config.yaml
n_layer: 10
d_model: 128
n_head: 4
n_kv_head: 2
head_dim: 32
d_mlp: 320
vocab_size: 1024
activation: "swiglu"
norm: "layernorm"
norm_place: "pre"
norm_eps: 1e-05
positions: "rope"
rope_base: 10000.0
rope_fraction: 1.0
qk_norm: false
attn_scale: 0.177
bias: "none"
tie_embeddings: false
parallel_block: false
init: "uniform"
init_std_qkv: 0.107
init_std_o: 0.0
init_std_up: 0.107
init_std_down: 0.0
optimizer: "muon"
lr: 0.0075
lr_mult_qkv: 0.5
lr_mult_o: 0.991
lr_mult_down: 2.0
beta1: 0.95
lr_head: 0.00774
grad_clip: 1.0
warmup_steps: 200
schedule: "wsd"
decay_fraction: 0.689
decay_shape: "pow"
final_lr_fraction: 0.0
batch_tokens: 32768
seq_len: 256
doc_mask: false
train_tokens: 136500000
steps: 4166
dataset: "wikipedia_en"
Each number is 128 + 32 x the weight over its row's rms, rounded and kept within 0 to 255. Layers, rows and columns count from 0. Numbers have three digits each. The size before them is the row's rms in percent of the matrix's.

# up: layer 4 MLP up, 320x128, rms 0.168, rows 90-124, columns 0-127
# down: layer 4 MLP down (transposed), 320x128, rms 0.186, rows 90-124, columns 0-127
# gate: layer 4 MLP gate, 320x128, rms 0.166, rows 91-125, columns 0-127
up90 103:137101117095130127098119119090158089189046154135147118112135097105099175125170113117135110168091167123182077123118197110109055164128124152150124104121225098118151155158134195116129131093125150119142119119152111099142087169067135066114157165108097164081066128144136183114146123127155142106102088147092158121143100089152108107159069102071075139176141137171140134084137121182109095154105
down90 102:114109129099101113125145135122175135154099137056127097177114067162093158183111099118065146117147189151141085102101136137155090124141091138130146148189094122175119159080111094099068119148134149150116155151173152129121156139162151187075143137155124067126042165168078136143137091182117196118152181133136138101125145091128169114111171146143116088162118139093082140073162124161144118101053
gate91 099:076128124136143117136133086122065120164109147078132147111130099149093150151167153198155130105132156126162111113090190062138090121162126129143128149146139167131089126189131122080084137161158128138197081147171095160139121097109122169124101109107083130124122135108092092163120072113179163179104174168085133142087193090108118202176095154124133135152169097161123049148077130158127105117196
up91 098:067090147155146092158139097121089157176107128111161126110157135099079092137189114144128050099175111072106121111128140165145085136092105166147084163135180103118114078159147145137109113155136108136158190173098117167142124108100121178127157223121155181110118130097127091149075092188142151165103121086104108131130122076157091164103090169139153108120123139131135125191031143124162137140088
down91 102:141142126106162175104124104200118115123127058178117194137177099130130139130127119155081113143174086071142115077146181156164185158148105169129119089152077124137087220178160145185131168120109094092075169132088099139079102124148099054116137104181122140074144121141121142110081147123087133090117137128131191150145134133132148125145146100088162110127141065118098129085159154133081151122096
gate92 096:143139129153164160152107084130168114167144134183128090182069181124154110155112132113150081165134139115148158138131153122105160116122120150103102092123167130121118192157077153117089115125157094146144121131141098083147134101169178087116096153130058193117070113102156152142147207143130111179084092199129169102115144096145137122134128076118147135157096084187088137152064070142129056132057
up92 090:141060130148150122162120105107119132193147151146128104160089116099134082119112121142132143147181108055164133119104131102107135131136117115068175137141143161095156172106063147189085109158189155089149137142141127118144130161097161119127160199113148102178182111154143087142074106163064132183111121088162143164098169164106129122152069097121187158122137100116103115087107058115047170094132
down92 100:157113083156115091094138063127125102156129158066124180181100104108140120122182124136134080108142101115164144151139147160121139118140096185150182126122134109119149168099128156124097157067088142138073100078117156122130120130143159147099179166086132075106172092090205171187112060175149150158114097105128132143151154123148163097143108114156196153165137101182056123120110090103054092103131
gate93 089:092123175111164148128127122118110171179105053174073099117111101140127123091186140157103173129129149062155126115079027153131139134151114167127119097121109160112140134112083169128139148104078125162092122103114120180059105134145162127101132150174164093114148139116162101184063200170107149102161102118143148110135175169130103140092155106204160186149103118097144115141126155058131127098120
up93 093:118157168146119115169139110140120173150127163166111118147089147115155181089116115113102110132130100067093105126124153150126058128143162156110111141116184107122149111105116126168125112132118172112131093109115202143083178156099075174114192097164153101159155120149171145129139157177161127104121162113167106169072129166166162136131215217085132079088089134147127103131124147124064033105102
down93 088:131142096126114141134145152174094080111133126161106129136076218135107112041114094106104125131120151193081107121167200166097108101103078122148131140124116100142154221119131150133114106130060110111129072099112088189105141132159128141138100097119111073140129114180116167154156045117120165124131146135122140144120179116183093164163132137103106145147076161197115171092134158163132167141086
gate94 099:156117080117139095134135110142097148101087125185115137153124186133125162183162135129129132108165146103109156139132081129125118115123163088113110140109162076135147136052131099090118182170173087139169161138155092069159119132172148081087096214110100131156128140088168129150114113202107113184087051141078156167130168153057160127106197089118118148149091164126141103144098143124084155161099
up94 098:159117113150159130119106121177094185086103063174127135108130166103112134128131142184115164086116103090099169159143167132166096062158144150151168136192161099102143176125084120119155162100125129141149086109164118110075154146112146158162177193107106112157175169154117069093128148130126132122124098094061129116140062131130177111098122080083073147164122111180125092185143105131195132166072
down94 098:103145113143158135205111098132165156147174095081095138156109073094140048119154098140195094096132144171155066099127160111083095073119122110148156094094138172130102142143120145136142163136137172162093131143124158115131143103046146129142126138145137094175094116160159183117151105076175145128169148130100079146154141209156117117170161133062102048116127130079139094077127119089124118150158
gate95 091:147162134160093133165098190061195116170129149140086093115182075153147086170103119149126120163118125091086132111146168175138057096167097147164140097172118189139076096105106163131112164091115076153178129091137050069171104130109106106145164122133124171116140185165085158142109114050140123118064143128096135142143130079129107127129097101144140143187112134091102145138103155130098167121140
up95 096:087071093146095152148152158127135117197136121151193123085061121173133131175105080144141101109149153087091118061105107142152111103161126111123138119148219156104123137144104187147151111195100140155125119100113135078082119120118135169151155108084184140183146152172103106116115136147086151148126101178054138145161106124155080080149095099091129110108117096094133116131058100090139119137202
down95 101:168142124095140122155115172110120163140072104112134172127158129131175140125095155094125183107114103112141156118186143152169176118090073132110161193071130181131183161107144126090083069152131114105132137149192082108053132087113134141123119109130156113149092093109106137123097114112158192113111144164167151129091133089097144140024131157141146173128136135069139109168071177085057109119152
gate96 100:149112108069167098091096124086146069149078129072132112086121163111172080130102183112068131151166141146116095125072177139143124132135168153108164130196156100139144172089102104100124143177113145133116135096183108108115105169170092152100121130124167089141122074148111120063114136135191094125113114155156116109152162118049096141136108094186128162083144100118117163201180176108168094090124
up96 103:132142053148141162149159116106141166161106173128182122124119182150101185139113097112094126132127093096149149104165166123100100071117143148138151155139089143098137085167100142145172185110110109117113151092034155140068149130141108127189099128144123155158109135082156114133128101163136159082170102091103120076143089073083105100100067086188094032187128112090102118143105096121139145118105
down96 096:135111120192104103161111172123152152163160062168192106108123141068113151134131137139215074106097137079124111109124115126130106089187114137122086116050129134125149120137171151131116157132146133178129118126109123079117090062110196149127154089100161131133143115120182129076156143117120077150126181158117201144133077158138155128093204130149124181118085127111154085085107113109141189107079
gate97 093:123151184166136116121115111185126093156137129153124135064079077072162167103078184148140161140125071106092141098172146126160146087193067109119082099117139081140092114110137115121147104122098090129116125178133139120110139053194101162079172163089166090133187071107114161119115124139101127118144113076124062160122115162174156136171123150136098158103095183176110121171168094124110114140162
up97 100:111109120095123141173140082151124129131112136184136141163121137169112203105123155150145130146128146159154105118126140112181146096075157208118123163181108148095121111111137171159128084106096135148174097100110094127092095195092128168166053151120080179144061165143141106066159171087122102111170132143162175129172147144111127129099111201127137088189084150164124113072164139130099090149071
down97 097:088196112127157066137139124122081136175144114139131108070092123082139159163143151141151106146099101153144132146161147126105112135141175103217103154156112027127144131193156135143102147082097154182132144112190107128150119075124171134149119121187107071051092131130168165150151125105091082082128121070126155126109125119192103156178125104093117106118077118126126125122153110100109126167193
gate98 105:098138071116107041155165111147159087126205123055140089131079174081131113127141107160130135105108121145120112120117154067100132092126106120140139167102127156121127148112054159136154197112111139125105139135153074154160138175139111046179141104145143157168145123096108097108121168087135104112134173083080088157114147101092143129142140194088115073161174100108168154102131171124160115104201
up98 108:109121127110115130109142160173114173101068127108165093121100105172215107169106127132172107069108104156191104144077079085143072177154146152177101120072091179121145156110104161189197133129144125090144115103102175086155120123111128109111152135119139098118114106100133125106062064107104100143149067128128125090144178130210157109120146117128157124160124119094083143061135109175158153154140
down98 106:160142121154107130138171118159179097062150126111104112118154148178155109103136129049076095155139130110116119141125102143091051134139107114095134159223129096179156159126160132101141116183079138190140125084144107101158119151107098159092088143038127181085163186144101129119111131152101192117201084145128130138148131111097094116148099123163106132115135060101124136186097088131128105147164
gate99 096:075141177145134078073118114143137145126162183101140151179115159208149121087116104162083170141086161119119084123171145145148143111135088161115140135108162117105068154105155127144108058163160158139090122121140117180146095124148125075129044053115117135090135146141139113172082118133124153099101162146095094128132114130085146090135140204155141148167149129176123129163149167101179197116203
up99 091:132058192128137058126113131135129156139134130112183182100180109146189147136190117177079158101089142170143101133148067113121146126114158122122154186135151089117080125100096179121085141143144177162143130163131099197117086077143152133116087113090133185075183103131196095140094127157141119099093138150097141101067091046086117128133117164112108154140129129125103091119123136123119172160161
down99 093:126091091146165151143142176159167162133187153145125112095136132088060117141074099157075104156092132135078115127106118115118145130118114115155131088149136095142123091097115134134184151130056070103202176110164107088177168118066143139130153151137149170106151088157143161128126132116179148117190063160142149147138096073172079122129097115178123050150146127129124162055089115143131139185091
gate100 104:120150143099149101098127180114162037102147125144130120122139162155121113107064190078050093137093159130127124120149153162149147117112081153097141086088149119160148155163118105140121145096100134116123046138153099160205115110143125117119131142146132161083136122147092089181112169061046136162124115053146083158122162145135150139181093173130169112070062174101144146151094129137127125112116
up100 105:108109112172167169116086087115103148068105113058101124118134094152121107162193135126128128125142188211168083153113145084156090190108097126158119095111119135146150118152112149115130139136113099114151197129147187155097114134189171122166122151163142101136138117179132096120128131155102069043067097084158123164130147080130144119157084177086141124083173103088127146137124071105117135138060
down100 103:119159128188123111120131085152131134140165093090138122052157160124110119166126125039094097131177101113115092165133104111160132173105168171102107120091069090162182144100134141108118064186137142131091119106139123104154060128115093162120132106109143128104198093132106147143147115086130122229088161144136098106175125064062109163179141137189143146142164164098100156138141147127113116180124
gate101 106:070193116118129116110188106119163087129063156164102136095140160176134118135167124140088100137135125101109139097082118128150094114082085142148153097162082125064157123133087121123143141047132167114092129092045179135166128109083129146106110187212177133159143119117161187146141145125101123109142095164172179154130101126141118144140083166143168092162069143149109113153147153185113140081084
up101 102:113134129122150142055106128085195102080137120115064143088106108205163102166154175121114138113147190141119128122159099196079148047115180105147080121136113145147145098129124068095136146122108124086174150144158142132104110139123101156161089074119114129107129173199079108149127138130102143142122140159124188089141119071085097154097118209091093162165144160142065137143140156111109087130116
down101 105:145130149123119100138102168114127080071147180083152144133115177124164104147135151178157138108155167175158171117119089131091127135176085115108172077098135126116126152168123162129144186167078086141136142168142110140096114130106147089116122164151062099097065163151161105149154160206142132153100131151124125130092093134089154125173121105077069098033177137123138071135048161156152133078128
gate102 109:132121074098123146096159154132120173115058083187066142168123082088174142064153106145147107155104126153116245108140168143122192125125075140125105123152084148152162098169116111132119122086091095127145125130170144128164162144119134099139066081107094124091144182120126153055134127142112135128115114095143159147121146113052153121154152186105136114093171150143108138154054141082112149099161
up102 105:076152160115063154120154090137159106066109157134134104139096157165127097156156100077122168102164152127109192122111103172116066154143152155138130172073147131104129166179126069179123096148142167144073126124144120161124068183111194139096103183154154144131111145096108181158093155086170193077094070140100140158106154149093128155147121142190150156150133108093138107116108132109129069132075
down102 108:155138082058130113123169149166140163076159157127137130151090184152158128155100134137155141073136105184080147074128173159117143086118109083100110108182081110121149158081187062102148109085091161159108170083160099157124143172080123169101045091100122145147142143097144182064099129186133077123130158102128137146129111140079080185103140112102138146120142115130109174178140152142138135108103
gate103 102:117138091130174134141124157112127156122060165173094073183158152143122145161116085129167134151129133097051148100096172137099126155118089042129118115141104101154156151163141123127146178132120121104159122100142146118139142139095100101083152120149138142080147111126119081195129161065172086136088105078079120162126101124138176133161165105094052114097164153107100133141136050028084140123102
up103 107:176159141117135067093105083118126125101141144113110087094172109131094084191123082170159113146157197102126078113167128109118113114088155097141156131128118182119117167109130178088186074084183088107176157146123123129118149098102127178093136096172168209130108148129103130139139134155147093194140110169087135120136081114105202116169137078163106111117127121167110081099132058165126071126145
down103 097:104090163100133129132162140146132112138142073163114105143147152141145116134176192104110128118106177161143135155090106155134106106113112100104112053077134178154106140148113111147137160135116039136129180130053113101095111118131143105146160128188129048107183100093106128199129149136066158142112143105163098097145120076092053111149069173140130146160100164204170101171101172125120144155124
gate104 098:140168116155088136183130122131145115151104142135129092134139151097038112097122178124147152162099076118127114138103148195112081108123170155116105071070102107124095123080148120101117080180176105145176100102122178131083151089129102083081157121179053154142112181104145118129082145169116103093182162094119083114065116173118144140146152147076128147084100103165124157081110171147148151095180
up104 097:083154114186148143105152159132137136119101155084079145131124112089085134080116095157089138216127051076088148118112187144097096149085130093154150155113153076120112125138155125095138094162101140110114164125130142131128154045105107139151150132129122145082135115130134182103087102125079076119213155133152120203135087183065122112131187117074116076120130113094165128082168154117084131114123
down104 099:164172128132121122153152110064125122109090142147077095114163111123114171131130100171190136128089147047105129155117151164134141156083083146105154106143117131169162099127134178139107168150127146109121167096122134101083106158175119143140111066094214120151120148110143123151134080097102141106150164166189146128067059103114085101166079087082128126182161185101162062167148174085165120115139
gate105 099:136143163151145101122145087075125176170132129182127126106135071126094127127136104083160115112128166094177115115105181136090134071144135157158119152076095140143141145199109094124136154124123101145092094111115093071110096178147123132110123091140120125067116132156112126202114127149131177110131127101186172063147125188092147112158102175164118077060106159096093153032100106171181141080116
up105 091:114161141108151168111119121116097115123096116132096138124090091125142085179129074090080075072086124103191104123067089112191143194167150123148071114115136164159127065127088122148148144101122165140093178153182122115142118146106148134085073121145206067135074095094131111112148144105154126133125099134135172150127169132125144135157129107161123196081118156125118147090129133088077145185217
down105 098:161142141157111108083129170209137148128127104140157117135150088102128164164153117149108116148111113102160155103107131065119135067117069154104152176071152155124160117076159115185122168099155128142056136128078102088097134177149163155077110186126130140124160132206134153098102188164093188105132095125125088073188113147128087172188099109111142070129116139091100133118136114125174153095088
gate106 101:129119126153108171137125158140105095093164151096119099103126124168148119125138104147053179216084151106103134153084153182111176153133167137125127090136133062110121126156126123076125087104072128140153129125146087144131177056094184174069103153179137134104143159093140124107132158090142154153164170167140074134144143152120158118110107138096076172159103048126164142153172148101164130204079
up106 107:101118194053169191151144080161155169088157110178145110111139065123159141145119111108171108130158109096155101145152125088125155165172178167128163085083123124140103163133106207153162100132090133162158095156162137104088165066141170195130101146138165155108135110127098123094142160164147098071063093111112093130125079122154135159131109092115116153149091111122151118171093095190138150067122
down106 105:161098164153111118121111097144150080146175155148162105126105155154214093187120137129080105117067127162085119156133088153125119119121120157113110121128137081152135128098137078108151117177134094090138201122132133137131113167077153115080131132070170110075178052101146131126125152151180158107160098091113111132152147109086077117142130129126124080168111108181175169152088184055186152120192
gate107 098:117163130138154154105133152074196115125124114106027133112116103181164140043147138118116155158143125110094141143133132139136137120113096108103162107092106058098121086129129140147133159102108176072158158069162110132100145146169160177176143094206163151139145134123120146139188093082159084117087192151126136142122118122068143014136153188116139127129149126138143145123144128136119185092136
up107 100:111148120075077100086093143117114155126116102179142132139091145169129097104126170106111158164154153146180097123141097111100130093149157057052060133070120197125157090131127123139197143120148150109154140145094049119116163120106143145117079130122134142150136124171127106099051134200203165197148148117194124180122131095104115139131162151065097160133085120084113123122113140133155152132120
down107 098:125166130099115060173161114123144171146159122059127112106139163057106092100086109181174111178130104118158123113074080200113117116139119116132107073124176102104129130131137192185096165119190142095098115144092145164113187111120118143128185182151141096148079121125098123126166064148083138178122138134078181115161099106138184106152085126119113168104162139170156121066133100133104160140117
gate108 098:173185114194127166108095087098158158162161124169085157102107138116117156084087135129159130125074121167116115062087143133113135098133087147151085130096108154125077085143127113184097092095089113136125164104081077088078113191146138112090146119125116093123104151091149182094111141145071172151110164144160097113167180138116126103121063152090171140111164138131166159092180130136100035100134
up108 104:165150095099128115115114180147117161157076103169164164136182113136133121157159122163186142134194142187136146133127108124152091088133092137138082178114095123123136121145170149135069126086132114155128138151086162158194131170090180154072212133115082128091098120154082071127095120129073172104083151165077091156091128124136063111107151110150174125156124122145063128148118132200141084139154
down108 098:101102165149121114065120165116128124105143148132089096199089141113143121128127125124106113052112150081110141138176083131076106118175113151083125163190154201123131182123152114119123126139134111070162112125187136129112170109090123153156074050149174187144173130118123164125061143128168134101130118139148140151135121069055157132170093103093130178161167147112175100074128115105089181107100
gate109 115:153187120174172142105111071196058142126096105089118103173171146138184146148143148106126147108120136120143120111159146084155084113178160148127142093131191114155138104023115112164074170077058115103154172112122152082133124081135066105086174084133129174141137139091128115101097108139145128124108140125122107159084110142146118123127151192122148155131090140162160146183112173092169153088168
up109 113:178157124165103134121076138125130109145211153100068115062143104150100138143086160120092125117215084130141158161089087121083105152091102113135099144085173140113184161149165131147113104121061168139147109112098112163106104101159116141071183125146144150146143176095151136133152177162158147071118076115118171096097139113107120133095137221119137151103139116112113123113200170170125155099180
down109 107:135152175132158126121123121118123091093161175139177090160131080156129138116122131176139077107136096170171131153105155024126115133119132122140116151105151132096087137189132108140115155135125123124129097108114140167140061126089076127119083175044086148104190125152152144156111108123212123048109088067131150186143120128148161100102081143142081176164165122047129144176135119115153124140150
gate110 094:115154100149151130150139183117168095116126151152083183138149140131089126112154079065158136159157097070106067089134126124145143186149113122111149109097124143067110098128136172185128135109110139141134120086101170157163201151094112108147107123101106157119131161093123085056090174133136080130144101179053140130199080164066064155174097157165121158085163116125138177152151109132105169152116
up110 094:173143128192138151059189142161134092126148148123138207174201139176062114148121093142135123189180058076082080130141138086154142150113120127116154121104175144076159110111157123129085156143126128107065112121167147142111107095118152141156109131148134095071114149055095075093092150120154146092113108142097111114173142140114111183151132095136141179141095132174117172151093141145107127063120
down110 096:157108139161097083073119118096050089131150119141154126129120208197131160085075163161138135121160114097120071160146125116129160085134117129164136154097144184141181127093170091106133095084132171182096145166139105091129096118118091120111123083160143137123114099161138119132200141125155162127163141114163155140107107066175172127147032114139125135179148082128186150098090099151178079114132
gate111 097:164088149105168170145136168113142072144168114158093110128149160163136137171089100180093080110104100149187111087146192139188129142094125121117075146116068112098166091117135136101113135123099145120105165103117183157173152120143112073160097107152161131188136076094097116133128204095125121088108224111125118174077170155136201152074156127142133165123143151140080081111125149131136147104147
up111 095:103132120134126170116077172098147118183148151135084097169108110146097128129136098159153122092187086134238147049132158158144162171129119155101104108143164101133130109134112087059091137166127138126122126149118082119140195076141080119081171133132141061071070120163150132178071162186103112124089118118114073118092189126106107145126147073152127135171126178114109133128104147122133170131113
down111 102:105155050159107074137138102146130058149116139118223122101165153106131071123088056190117130124138113204122123048129100106180123076197150115187131112158136170110128096108119104136109145105138119162085126144050164183171127131168147111112119106146083181117137129161139140157150073085133126135135075146179111159156117126123092164165122129111134139075153113146155115101129132156128108149126
gate112 109:086129126189057114078141101145193125178130150188134091141136094153130098077142133178137081156121155148145113205111099124129130135131176121077142074165146159134157096177180150120078086134166150117085129095115090128108150139125116139134146098176142118114105079195136160123128187132146116142161097135148100075073157073098141107199137122138131107079118065183159167112164114129094158127099
up112 102:091117150067131157152069144089110083176168106134090100157142142151109135171151144145151101083158178133138188128132125139114123124101083136151131088128101191164157060103150113128095139085108093071167095122121130135118122160107120101210132098134182177118122199064126149144141090088092158110121152095083199162118151150111168163103095152119195166199128111084097118102112162136132116105156
down112 101:097160098134090067091109133097140158169103138109163142063109113183157114099120133112160120159189141084151060096120138128112118118181130133139062156069174097100144091128080144104129122150134128173075162098157174126170153086119130176083120185077105106108153111173156109164137183184110148157058137145115095127146151124074164161181085128195153127121114152099135105123107157180164115114113
gate113 098:129158142103127192081160135161097129126201094160119152121140164127113076162128141157057172119074147154106138090133098124144113177150149130131156128115155112088133092166075116147140161155134192113184177130177061118113135073151109136122141121166120063127191173163127094168136107104179115122129113129171146097103137144135120034123188135114077111156134118166085169173138139093121114064104
up113 098:117123118197112185135189135089054123134200125209100119141141091128109103102118089172094110099073117143127146059132125111093110114124102129192115134107164147134124087121080079115105154097121135106130156112149066170130148144093154133087106113111093101153135132139156097129105124194147142099105091151135152082130130095126142163115191043155061136150183089145174130115133147083144099066102
down113 099:131119087213192173157127089124153149120094140157113103139137134144121167133114130130189044139126155136116090092105113149142120144124133167113150080092135124131118146063087096099180177104119091094182119168133085224178079124190102132151058147063125128146130167129127108162108093153158148015135115136122110137167114124105130094127126146140140114114116091144133125078139141084156125150146
gate114 107:174155085111125140128108167095141113131137116131133205090085122070156128154076183150174070150178168147185112119144126156129174140142112137136148128162093090139100183142154059098127144139062105112155063176137140152072133122165127145114100149123067129178165057078167116141114156123187147126074113181094147105128163138153086165089110111116118159108114161085171118133141137080103084109140
up114 109:179088080143092158108107089129139138163157091088139117197152092147108128099134129106158111126107123136154128160120121099156174071149165078171069117104142159131095106118220173175107084155135136105102095092103136150107150103086115134135120097165145137096118084161123088162141184037130127078072135150126085093116134190114136105178089088127125139139145151141179106127120181172200163152151
down114 108:156121108080118094183082113130147138122149206098148106135125141119129118106150140153119149082112181250161144140160131138083093151086218130104119116155157162107119121091150096167141153083130133146091119112111157154136116164135140135177168125130211145080130113133128076100135100092119116176079058177143102123126142115145129088127119134174131050152164117088081084153103144112132144109075
gate115 102:137169115070169198132121145113167184116135130109131155088186106155113096085096129146121191155090095078132087172112137100150118123124116164061155144108135026122166116165151106187108103162140125137133125191178094146089130086116111171180117102209105114140145128114128142126138170050091190109131138143132114123093168142135115107126046135118128155088114113103130178138125125101160101103148
up115 097:121108101093131078094107115131124141087156122149097119126154090142094146173139080115107137172091137150177116198122143132188107144166178143109186112111100149134131118151151150085116140109159186079095114142161049168121166143137138150141146063191116131129082119154162070183105138035186079074127088161150128129154149109177106135100104171087113163133133157188152177159110147165124143106126
down115 105:140100085086078150100193118103182187148174146158182166132119090146066070115080071246116149107105088102165171156125109126132103143091096116118104196136118155100137197148094094132122162150137103186123134142144113116107093097131126133156145165164142154169146086105094148084111104144145103100157114123136092158128128087132107160098124177075078122124159120164137097114108097131136107179155
gate116 096:146147117143078122120117132131178112096077168096147188113110118087118064063153149125140077104098169141094114124127074123169076118157150093136147130171150134170107110203157158145124097138186105141075150154157150146053115200116128135117153061076127138136123162180150076092152119089146065151174118139124150100147100160078155158145092090156094185132113147154099158137161153086109147096108
up116 097:196173088147127104141105168128164146145119129173115092085134187100136132157152149081148067113126161137146151075105147142108165156122128161068082118138125122126179086139150050113131150083169193159184154124151127079172148145070181079093087164136056147114150109078103122156156107138111150147094158091130132146103126116136174131137141142160112145091094138104116079088154123178086119102204
down116 104:149147109115056130116141077150094158091092066128105135156135154153153185123090115096110117109120121110094215095184072155136039121160099089136132076130154177190098090184176196152141097142079142125102164167128157168153110158130162144174104135139110145144042169136118100138124098140116088158136126129143158125139087140139138140146065126114125135140152149084149168149093089077099144128111
gate117 095:079179104113106187121094115115150075127121110149136145126103108043083126098157126167176144144142133144087135156122130151041126141127103157130130160124088147154079153112125138143159106139175158147165127123130213115148118146065144119168178133123113193135123159144162169049154094130149048190132140162135167136115131081125123150121052094163128034093102108122133115159107119137121109128160
up117 104:203086139138202078136107156119107156121177159175138147129149069144124084144108197113124107127087092140064117102179079175190094155113131102145096143130140118122151135140108123086039135117149125115106113144115082200077155099126111162160140088123129123120097086064159079119156145121142149130179140145130150193128129133154094090092153131193126119113089138153143149092105189084146115112167
down117 095:080148099208097204141149131126139070190154141104133116149126114117079141123127109180078163102150123136129125125108167060104135132143080146110092126201166090095096137091125115164144106163094038143141126131130096117193137127124137105109123143046089193100113111177169139112101113144169106129092117142179104106142143143135122093169120190083153156137131110121148061159160175135134084119150
gate118 097:127131122119155104118109137077131172107111105128092128082111104146073096181109101141154086172127133092143168083137138129165100107095146171136097080121177163145159056155105184071138185121084183097135096140159070149208135166148117132098182155145114162088146129109124095101100183108122123157069101120116167108129107103090138068112136104056097143173104115095188143146116147081090085158131
up118 100:080132126108099141114170095046121083141158158117111131117125183146146117131064159082153097089091156141144107147124138125156093136133102156090127123182121153130121065142145118169125174178142137083174191174110147137071123147145161132149132135144170109138118086127134135145105152120147059130140125096058115202113135126149134186208161138144095097087075161097149045190096100113125134121078
down118 101:114145138069141115175134110176120135152130090089095170176090097135171148100151120121174173202077131099110133101148094135124112128115122121087125154099138111061114148141077110163184148131153068112087129135128149126113127160094109152204116127160106112129143101098177133153116104119166168050151109144111092179120103149180020178114149139164089152123112105183087098119164130196120121098100
gate119 089:174116069150146163154140109074066177117107137144145105157093121065113153162099109124122122131192191119118121134067137184139171128101125104126105145179114095178138158075137104148100132093192130115130170106107175114097151113217086170113103128133143147186113140112140132116126092168190128083131107115131108146201130084092104114118098117091076085083204099120113107150137083171152116138131
up119 099:120119080170150124148131162111032081161122142128115157155114121110184141145173090108143125072133149146172123134109135139098151097104133181114076116129136149158113168149157082190126109138079145144173108110073101138121148069155076162103171083133114111213197066142118160122109116140176101190149145147131121132159168091114104103099177084141047158082166107161113138124164117093143120108124
down119 105:132119173159122163182136157108105157023091130127123123119081087117148144135109114106160100150151130053107164145121179144122136108077129074095144169124134164137135108127120152162141133096151197108118194139091090103107168106208137093160114113125144149137084106138116122076063124188142126114101145119126053116079151127205148100145128186150147129135135117083179076142090160165109150128088
gate120 094:039178172096136077166174157140134100112111105113114092145143181067150143197143118182111145144214102082119119109137118127153179164150144059133141156144140131155140126092086102137136126128115094125194137124167122095146090146092111145146123102059144108179122107182123098171113151123149143103178131153126055136144087175087159174120111107154100177117159128138160098162135150145067129107084
up120 095:114153126156157147133143085106163150154122119129162176117108146120096134177141150200116154107174126130112095130109128098129146121022185109135089102136052117131132120103129142088128192080169162133203173130148127109128152178137125117104141126110141071202098106185106118162119092086118174061155158126105103067100111141077166168171146097178148135069140162112156095111103123139156112141087
down120 093:168117126188164118114138159153145137081159178135148100099159114131119095129107115199152154145129132148095109138157128133192089102105123146154107163031095082036099125169138115141148136140105120178167138117077078158157093141101189133194133126141093080054109129141126126109109122098150131158076146115089195175161184154111142073093143069140081147145134139112124156134151106094168106120132
gate121 097:115161125127119111149139183150094096132125182146092047144157143162178118151160126111191088124107088099088147125160111202143137110155141169136154096090149135089099144091084117104134128095058088150116156121091155152122111127147114100133146078164082168125152135111194126100114075104152092120147164167099160093115092139126183169119100072169104222143084134114157155157122091185085176109127
up121 100:178111112146139113120095104114148138127106170138147129106136142073201158121165110093129098149147171103121127125167142149087079209098135095119089085127144108140146143132139088154108093145154213147105172153179123173116169114128102063115134157157183050156123114057105137179139090183130132110111042203123173142123137150113131111101134110174140151131114101097112107153203104130085107134105
down121 103:136133143161147062097108157130133127108142187114164177126136105131164073125139090104162131139147151147142121116112128172112116123153056101092095154119154089117113074235163160131097115157130135125095164028098164117156115098183144134084153087117153098104102072102097102109153162139095171114133157190124093173142104087133130057164173141183120114143152154113133168159156091100147084117165
gate122 098:165074121096088175061081170087127149143139166092167148128121049126075116124094151140142150154155122114152132133154121101181153146076192168149126149118142129171118130157169121111102188108069140144103105096140182146100140093169159122103133085150120100195105106081129147080070112090144160103168104107164123139189138138108040177155094090091090144156150128170088127098105132146152113150124
up122 097:112095124118087105172154114137167094140092094143143109140218168162139101154100138179199112134091099083142164112141148148106141135155135070102113121143137085112124145159136108127085071131181114163096143139190094156138067140120126188170197107048180146121114125175119178173153146169125094148067144131111110075099140135131157141126181179095109167107116123129199126150165112146122098149164
down122 096:121108053152123046056136108119072110143144151150157180105172103147148090161137079116131186155118124145081128111128113190150073109122117094185120138085148085104145098122080153129147173177140121135140077088099125158120122126145087171083122113149130136156072126121169108098093153170128204124137131087139107115141129077146141140160129169092132193077206159150125150094133121131197121150148
gate123 098:104089116072160123167122089109149106153136155154160141109092129189107140136119153015144133190056080094177162173121091132112158103095098087143083110144146106127100124116070161109148188136096158136149129126184124059140161103162112089064136150158151107156138090088166123172144120168165117065129118129133135121161113123091111102075142134158166093194152156097106131111122140157130170096146
up123 095:147126169172135138125094131168097114157165118098139103157112155132110089147203083182128208192165138114164148123139137092094156170120177128157090122117112119159152115065104111164178180139109085138117114052149102126139134100124101127175056134123138153116095105182119153085112128109133111123194156072135169182097139147107119117158156147070060112136123131187065112131140093164137187141141
down123 098:144141124143125119149128095096104163137120135119168149109133108121147108113174141063099129097124132098213196099096106139168158138158149095117105123204089079110116140109107176148077142132062070096112121103194127093101151153110160096079085130183142136085086195137093110130123184069085133111100198128166112207144141111172109108159160133114149103160108177138117136103150140120103175098159
gate124 100:148113165175129162110106058164125123124102158139092168163107109102176151190155123171120154188163142088093099083174164136100172099125119189101112165173154084137128160155133126123114042192201164144078171097123125116142147125115144110155127186128143167071195118121148133076106074090103132124125115083113169088143132102081152124093149151140096123147107096120167150115105080127145155121180
up124 100:168174153167109205082160065156139153116119114112145129110165107099141171202118090152137107151166113129103108156107142184094165112082158105135123099182097054176129195172100163137123120136135102133106183145152140167136143153060141070167115164138094161120113142092092127106153118135068095128101138090119045122153097132078149113126114152131149133086100141152172120109131087128131087160057
down124 097:126133115088128176206149142112142100166141128114129074175216089161077098134158088101114131122131088181092120121099143132217129126075108110120111131122122147136197140101163120165163139117089087160079098159123146158106158147147097137075175135089095104157091109077156087119156168171121123157120122143144182162092106083121093124160083132140177122037146142126153151083100121120153120090166
gate125 103:170142127130157111169082006161147166154161121113163119125131109141125114144127128150097178135112132122146198120086147146106109167163119108128112134178071144122158140127094134111145107150184054183095108089227139106144130115089099191151119120077105074137158134084130097171081129115152159126103114151133127120070104146084133108092148172109149136165063090166152119140087156091129101108107